Weights of a small transformer language model: 10 layers, MLP 1344 tanh GELU.
Each number is 500 + 40 x the weight over the matrix's rms, rounded and kept within 0 to 999. Layers, rows and columns count from 0. Numbers have three digits each.

# down: layer 5 MLP down (transposed), 1344x224, rms 0.0551, rows 1235-1262, columns 0-111
# up: layer 5 MLP up, 1344x224, rms 0.0551, rows 1236-1263, columns 0-111
down1235:512436515513505528468501501486528470492491538447527511446527537458552538541548482483537481509535547463519446433541525507506483471460530505483457508498511476473545502453473513460488465516514451459542541557476524531518519500470514515473486501515491545503466504553533519503471543534490503444491413505520563505460514449458475583471517511505
up1236:474513472417504572529485495575588617468497483528487499546455487509553456495584531463493516517518497394557489557436538498480480531424490523559509433495432488487461525454491445556543488478521558495532575501500487512455414538463439471498577469425504513504551504479517556463528588509491452515467479580507496457511496522600507483434465573535
down1236:559568452509505499567501565540455411470578489532469567517462497510461501439563438521512520519515560498491501519555522459510448471590511468525454526488574453539499497568499495534509515519492511498498467416491455453544528438494453533463499515504425432391528543574448524527486545441524500430495457544466509500452506551485521513500544520495
up1237:533440542505533429492615520551539522534514515534483538527457491504476556442533467532506486479482461513456498503485496477559595491440517442477485498518549501512513487487487468563478502579445477522505457509495492485437471501452524546418496466514480441485520482493488465508491550481490484521501512481499498451500470469528457550485454475431
down1237:482487471507522481569483489518431510474405469509553455468512514428536481466513478501449479513429498473515502519549512534532490491508515475546520543468507458518436470503536479444492483478534552490434498512554568469460504479534466536546454503472440403513521438462521511553544505536524479498563511424447475495481471535452515525491519475542
up1238:454495494472481520476543430514485454539530541527488532404461549498494501546537501523549451458565488442419504510602513550474462451525487508514548455543503499472546455482479558538505462474484523462531517576527533550483420548484470555447530502558531486496484502540519550577512505459443471575529510497516409453497505538423502530523435571485
down1238:507537566481492515479547520463509494482529492493524516511467523499488545504531538465484500508502428514563475493501494472507511512512493495485511513525541469483522474467486574492501522473541538535456526537454501490465540515492504448504504533510526478467433529511466456525461517472504464496478482430472493494477502492514451459504524485417
up1239:491521530528604545490425456448475499561496501438522529483548467516502433498468517480538471529521542506451439454472532541566443465509495475453454466490537507435528483523518490474511537611436555420558561507555522452499478503484484506468485447543483514528527512470502525473440531566481512579565491546513449467498484443501561494562525517593
down1239:507490483461501464486552437544497486542490540479454505405519550483451558452499460520497482488558442482413461452528479528436550528513461542480518498512525509544523545447481480507484460486480502443544544511534506494538457576492588439491466625504490480522571471507573482453465464474451531499491514537483570511526496540432501487537468468563
up1240:464539521494498396475501464493501510479519538471506491513479576472530511552521503446549513443529521419574481501589524533552499475500445506477528538555525500495483525550583554503500525514591472492536554473475621500502503418501514556567495439478487437499481532463403428510480451493487474522529567452551466493469546564521535490406503520520
down1240:540489498441507490426502431445387485402499451505493521497578441486458534453485494485508493509523482478540486507487507492511495513500395508536485429500500504464521464447518549447501531454500529441571510481468553449501600535508436543511516463519598458514489498497535487525442479589455385473513603456509419503572411478526502524523435437531
up1241:561449522477502472530511469497516410492591477537562549514488506556550476534519543435465517502488505430495463494477497491453536436481535505443519588437509455463557536553467523569513509547485530531403452522457515612467558524488480499501474486539470491545461482474555523545534467513531463537520503531537607513503542555493466499428460556528
down1241:510524553494478538499520462430555538471532561513451484493479507512525445478450505538446518572510512556494561464480495487497559539580461505512519481519548442580539468598533436471519547501519479487497519470463501520433548519498511458499440529485477553579534529449481568505513417509442435500541503539527485454513438454518506429553455463525
up1242:512496499503534513526376526435422554557545568540468452456451561448477490468486475516544513486466517444626559535440520466501533486498510560464510468493516507480511603497432496523486537453436530492485553456504502464457496470513539479455496424474442538522493461444513493523593447535533421542447500528453540517494492530468577516485508508490
down1242:535465550549509481517591480517525473455514440534539540558440539536529533507502549483511554550428566514548512443532465518507441521520499429545491483507475473544472422436526524449533539525566488509511422431489535501528575500523504533479498513468484453547531478578490552448530506439456492433446412527481507448537504486544528500597511540492
up1243:452428493505478416480551522468491477570482515536482478488433539510474571523441536471538484443463460512533498469476465492534486510455581462522503534544472509524482506496533489487512439434512444478422510563495444490476460562504560510481493486454497481491484434491499432479514446365530493489484549544483534548487516519483482501527447498544
down1243:517499547536470520519468563484530520522530471526470443462513498525520584401510500500504466439490557517475508494458490517448510579429526503478499465597499485444517510544542511480444530515479493492449470433469449443516427501461470425474405426474470490495620562489519478496551507459515559539512478580462464467486469486543537472450474460479
up1244:490486461454529526485476470471488541542485537544528480547524495439425526569449499514519523465533432480489518437501525553490504469520502474472525503507468540514431572522482488488452504493520517539514468499523501455537557446526540508481522571445491556511499442529502471529520502471517540529424473444504481545528468500477525494484457511460
down1244:504479490531536542510548518517509534453492564508494503535519513541501515526454557494509530531517523475494456447428462541444480500499527522520476504480445490498545491467528488465482493559511433548505484577494530497463499488494523510435473515514457520460515503547538563528445531513500517504554525485469509522529523519426522517436475493545
up1245:547461460470506523483505574536439539540499481462544443505612527437524491467467511464511506480534526525520519439494480544504411526490501515528567479502527440514485543498425476390503488582548427521469485482517566504471492509461498506470436533501487486578528434505481416518498587446539452455566546543497569437546429548470493534509444474505
down1245:470496524502496537469442486469478497507520453519434532476519480419496385516522494503417516472510585477544494483499520520466561521488389502460523460486504476415541464494500509441505537458457556447486532494479466514533453500457446524533459530495440547519473518496522471496502508533500453546558484480516491493514531482553408485458451501511
up1246:543588484476505497520517494477480497537521479452486466523507491470482542518538505463488487508495493494525420439508548512429488500418537486487492500452509554506451495485486591571479509589514481508511461501476484538449470585523510523520455524534465510534441433550488478545440543525406465483474497527513507570476513444450545452486525470438
down1246:518464462522450541476509479498605554480425608533427453442493555556475545411453498470550520543437517511464502515503530499429513491432520523480409535535441556517522462456453434526481500451539564492489540479529502515507541504482441579491520431418520516451543552476521510468500568585518538567496531498401439486545517501477510479444491544512
up1247:518548537508502450475463483474478494537539428442484494555517525497484405616492518501409474443485484493489500515496543559447527530462465449529505469462535506564487602484498481476497544542520551467499456460447434569544484548487432576524455519478446509473529507554483426479514460442473542499514563597470538550524453446519483471498505542478
down1247:572562498467468585456472506437452447532495578458503521507561521503589462470478515523461571495558441471559512527476458470478536517471494448478484533552505489458459476399399575541461532480472498426514528472544508557507456509488482513496523483526516564536569541589530510471485555497500579549534478515443498425532487565444488475480523506482
up1248:514536523480506556471504533502514538475504467469547527476526520598559443492516464508550486462462453503520509519428424484526508542575561510553572502511570468456457509490480444469410534504466584544559491509508501514553551482460489511488501575465397504525479489467479547487430436481556536500502500504575495489490584516527518516536511467505
down1248:479472465451466469442537523569511509567461523499517471541484483578470541497518498518456482547508429547466600456494595541429488420505467545474511531477501468518453505534494402547466454495498525528551487486593517521485523458500509551551515486550602537494476443426514598514527508444493477549565480489457506504524512470509571512558523481522
up1249:566535464581428459562493490439537512421540567484604509505439474511506508506455444484510451475498517518483542547514516499512443552495491459439426468518431526472546567508596564509567547489483491564526495513454507515500531502475506509456506492542458549502462572482533461491491529625505481469440471505573500490548454494537428495450486480516
down1249:583506426496524453546484492476421484503532554474524517498509408604527446569543525559537504542463406503458531456518544507474477457454428479484466504466469502462511581434478493434579532405515539560472542461463529558579454512494523605471496549600487580516505505496440503472507481547496523461424389558528554536518492470505487444490446526505
up1250:523528504535526482541458478526515516424584515525533446566480464436471492516494506491524522490492493446456489504510537445484533479416480479527529553486491530521467582558541579543529530543514465528566490492497486556472487479438465492474517539482518460543521490515494509520522468540529514491537469524506494437567527468531542494524514497417
down1250:454606507465604419515528456573462543452484487567470477496501526526458502508486547460423435518531607481562487446546575530406551498476476477467436479432552509515448526496530489539491545525426516469561493480474529500438473583532510511508473440469495539474476572518449536473454563517542514535454485486529547515571541484504501552456490506508
up1251:520496551459497475518527454462530445531475436511431536568571528476526528565536461558488506519464530609500530456579457497466542493487470511535484463553471523468478467586437509480506482528521496459491568539528468558547508430490429468574523561569481498510513576512556469467509544507504454568482502407449527507485484537499498428541454516491
down1251:460472425461469503547487461534469462484559415477525439613532460557498545553520528469573467523478478424467474460436473464470475428549453445508505479495525484552492506490448421496442492529490499495495505494494408530494423502465493516490465474499450520480563497464463459503536490529519518556468505458470477450558471448488503477581481503469
up1252:512514502543511513452521514506523500499455529555506560519510480464526471489490519634527473538528479568507493448526504486516592469425533519468499591496532556522458554494494468492454487473581491422503571472480445511515385469497544561479500457513492476521468458435497546493503520402502531489520489570492455523466578492529425559460491472475
down1252:520503505433523483494517555501485501509571449491494505497505506534524451489499427515537524532442531444617489532561479506475402456509479528611505468501486550521471525519493475486445531516531570438533546470492556441531543563515487451520507392444491492482501497502456433495528513491436550477454508520460440457469550529524470577477506483456
up1253:499530494493462535467488488468487498460554488553499527461506542584470461520540499513486481505486473533551445467510472519544541482495500482467480450537443452471557545544461465424529474484484512535524520573471498480509529534437487534552540530486499571535481527542548468466466521504508553467504574384475500547468482514562477591552473520525
down1253:556522462483473493503548484492499531504497485479449520458480436502455561473518506479521505528519524487523522587515557412522440454470559521498518472576543526528546483404523609461503548485465425543557585487489435528528412453469495509468495496483571483480501519547533455464495495518492479524545473569518432451544505468558536474529507446435
up1254:536515431460501481495568487560491564533456491478500512466554519463506505503484582546434438548572381502484476467432489484475465583514561480494550492511510524473479537554456567486441531498501419513429567466509603460482571555448509495524514539503477505478525536564504558536454598498514467517480421545520527481542550563505449472462466485478
down1254:548412466438459463498540523492515543549464512411546421393395480483452491426441458480546547442464471541448563506469501457517537515463478458476450403484437446503528459540515540548492479564552436588479504575571461538428491444511516420461542451470505458473508523496470515435479425493479423393445436513517478449488496549439491447518486480458
up1255:472541573491493537524482504495548487493561541460499547531495461478536459516476498526465464528488524516463447497484478469505573526517468515500374489474470462421432584511556523489481463493522516568472533501529491509417514420523494557556509399449511482510479533534456477467534486480400488420519547510537566521489550516526515493491487475514
down1255:533513526504544519436469405451519485483489488542483479562457428514504462502495531439533574509543516480542563480451497520505526569507509492538543539483490471518508511473417534514545499467588479505561421431554499445479520516448481488505547535557511533451468511537483512493452534564461506467466458514500464467483517545494506463542534445460
up1256:389510507468514559554520489467503540553495464443532522449426505560529472512493466504535543495565537504519539498502476523470477491500505491528472526539406481528511473452570460513581504496523493510477501542475499484528489499497466431479446471505503475478506516465510538542471405464549571478548505480557580509533528495473530497521542518505
down1256:536608498466475496475521536536510447519456617469595516457566545484505545513436445458521444570537534413524490552480486549599451465487542520527500496510573501458491500454444531452465491515523522553434516488499519525524451628504464488483501458547536526496428492442545518475495485550496503473540529500509479537525508538481497496540527473442
up1257:489418550476506472493470556552517455476524489529481513492441604470530454494449437501499559525537513471508483391444508480504469469508530477459513495570432415450482533469505518498533504458440513477495465449514566505531440470529488489426577449527431490456472445485436434467489617497497518544506481479444494499434507529507537511458456537516
down1257:507483514520515541485451536491517520462490544465471482526490425544546477533621518588412509493494500547469521467450415523514555480523425528538484533520509521491593495511497514453480494504518511541502543499525504469470514570613484553476457526545427465578478511508565520436545502499404571496491510509484558424521562566474588426497490486485
up1258:432445454532495573465495531462507522532536560518489432491450514512557458460521572594489568454497472514522459473507472499418485518497516511495450451494503564572469556495501528491484540533524545508504433513465491481490480476525496515488601456528509500505461428465496511474451480492529481460444496458550462520510483513512527460522553495470
down1258:559476550480535438507473513547494461610482423520418506484458526535449517514489514429506457502491493531460525475520482460522499497516521487522510530468487450476510504513511510497539456493493448461497450480492497480501502483458535450562503493519518442528449487574496555539531491491504475479497525521470480491451479494511547513536506534536
up1259:545514503466484512484523486412487565552494456583566510512496533484531519429474440478508518472504489534457485509429515499466524567484527543456519516514552524527572536463483510487460493573545515477468541544579518475514512560522515490474507488502498474544467498485559496523530459473481477562424503502483464511578514502485495449519443477488
down1259:474464446505438495511468525474482501468515448484502472521428477451432430549519514496489519562529550549525488537493537435488499571498500515491526502448481493466459453510522484488540504495453484523495465499554450579500567453556412506476466380456500531535542493464515507602494502569499482481481518479527441501471436554452540538505474530518
up1260:508515503440551552520516530512555521514539491516550560422496528485485507461518567484499500541494492492469516513540476597480490481464504436520382473530538567519519490478516466558485476514496472441500455499472566470525603508466456456461576462472532607462527512379430497519469517535445514464485494493494498507529533540518466534440489479432
down1260:462503469574487462501531518503445462423478547491466493486501462516447485561497498494447504507496472520454478497545496492551543449462545534477517441455497494492566489477495577543526492462427545481485453532506483572512508457471471488486546545495466437545551455551514517534530549531494446531567570460490536496463471516484534502517544532507
up1261:617430539469508447497624461468470455543524519563498519455471475464441467493460507462553565482518454469492424504450532457562414532449515470529498551452467572515491503506515527518519575567477449509524471504479548559478507510437518446529455510559494494464517518444504461522462422490459436513525503586533520496512486480464471521471542523457
down1261:528487523592494502500519508460558410458543443473456516519504497496447429521585497544488520441409499421476497519553439489491458489488492401561510519502561526522494522446537535400509476519515540517473608478453508506456526503463479495596601512467547465475555418447506540448485551441524477508553482488556486480501552532434444491550464489482
up1262:530445527487529434494474550483486491469510480498484458533496437502503525493484469559510445533493486539475519468523505443580503491467360504519534513537433514520543545563450474436419447535410430522512476577469420508514479528465490525430560552511473478523466598510508517514499503538488554502531486438455524547472475543452527468487511511509
down1262:505466502550511514559524595492481531550547507489522511454515515500571542509477459535489413492491478422538409535531508526496563405488470490434517519524508594501495465500503522523520522461488602531460536452468455527475482452491452500413482460485474518484521538544561525435577510505466460574450583528498503536467505544496434606496527480572
up1263:454525460513561481509475495545562497488534459505505544505469516518452495487476509501462522507445552498557409510547463547502460542528557484510492540529499522491451461562379519462530554582511525449433514428529506540476526468555564465517531481475482475516527581509471442544510491525487510487476526485519518516521484578443516476556490465553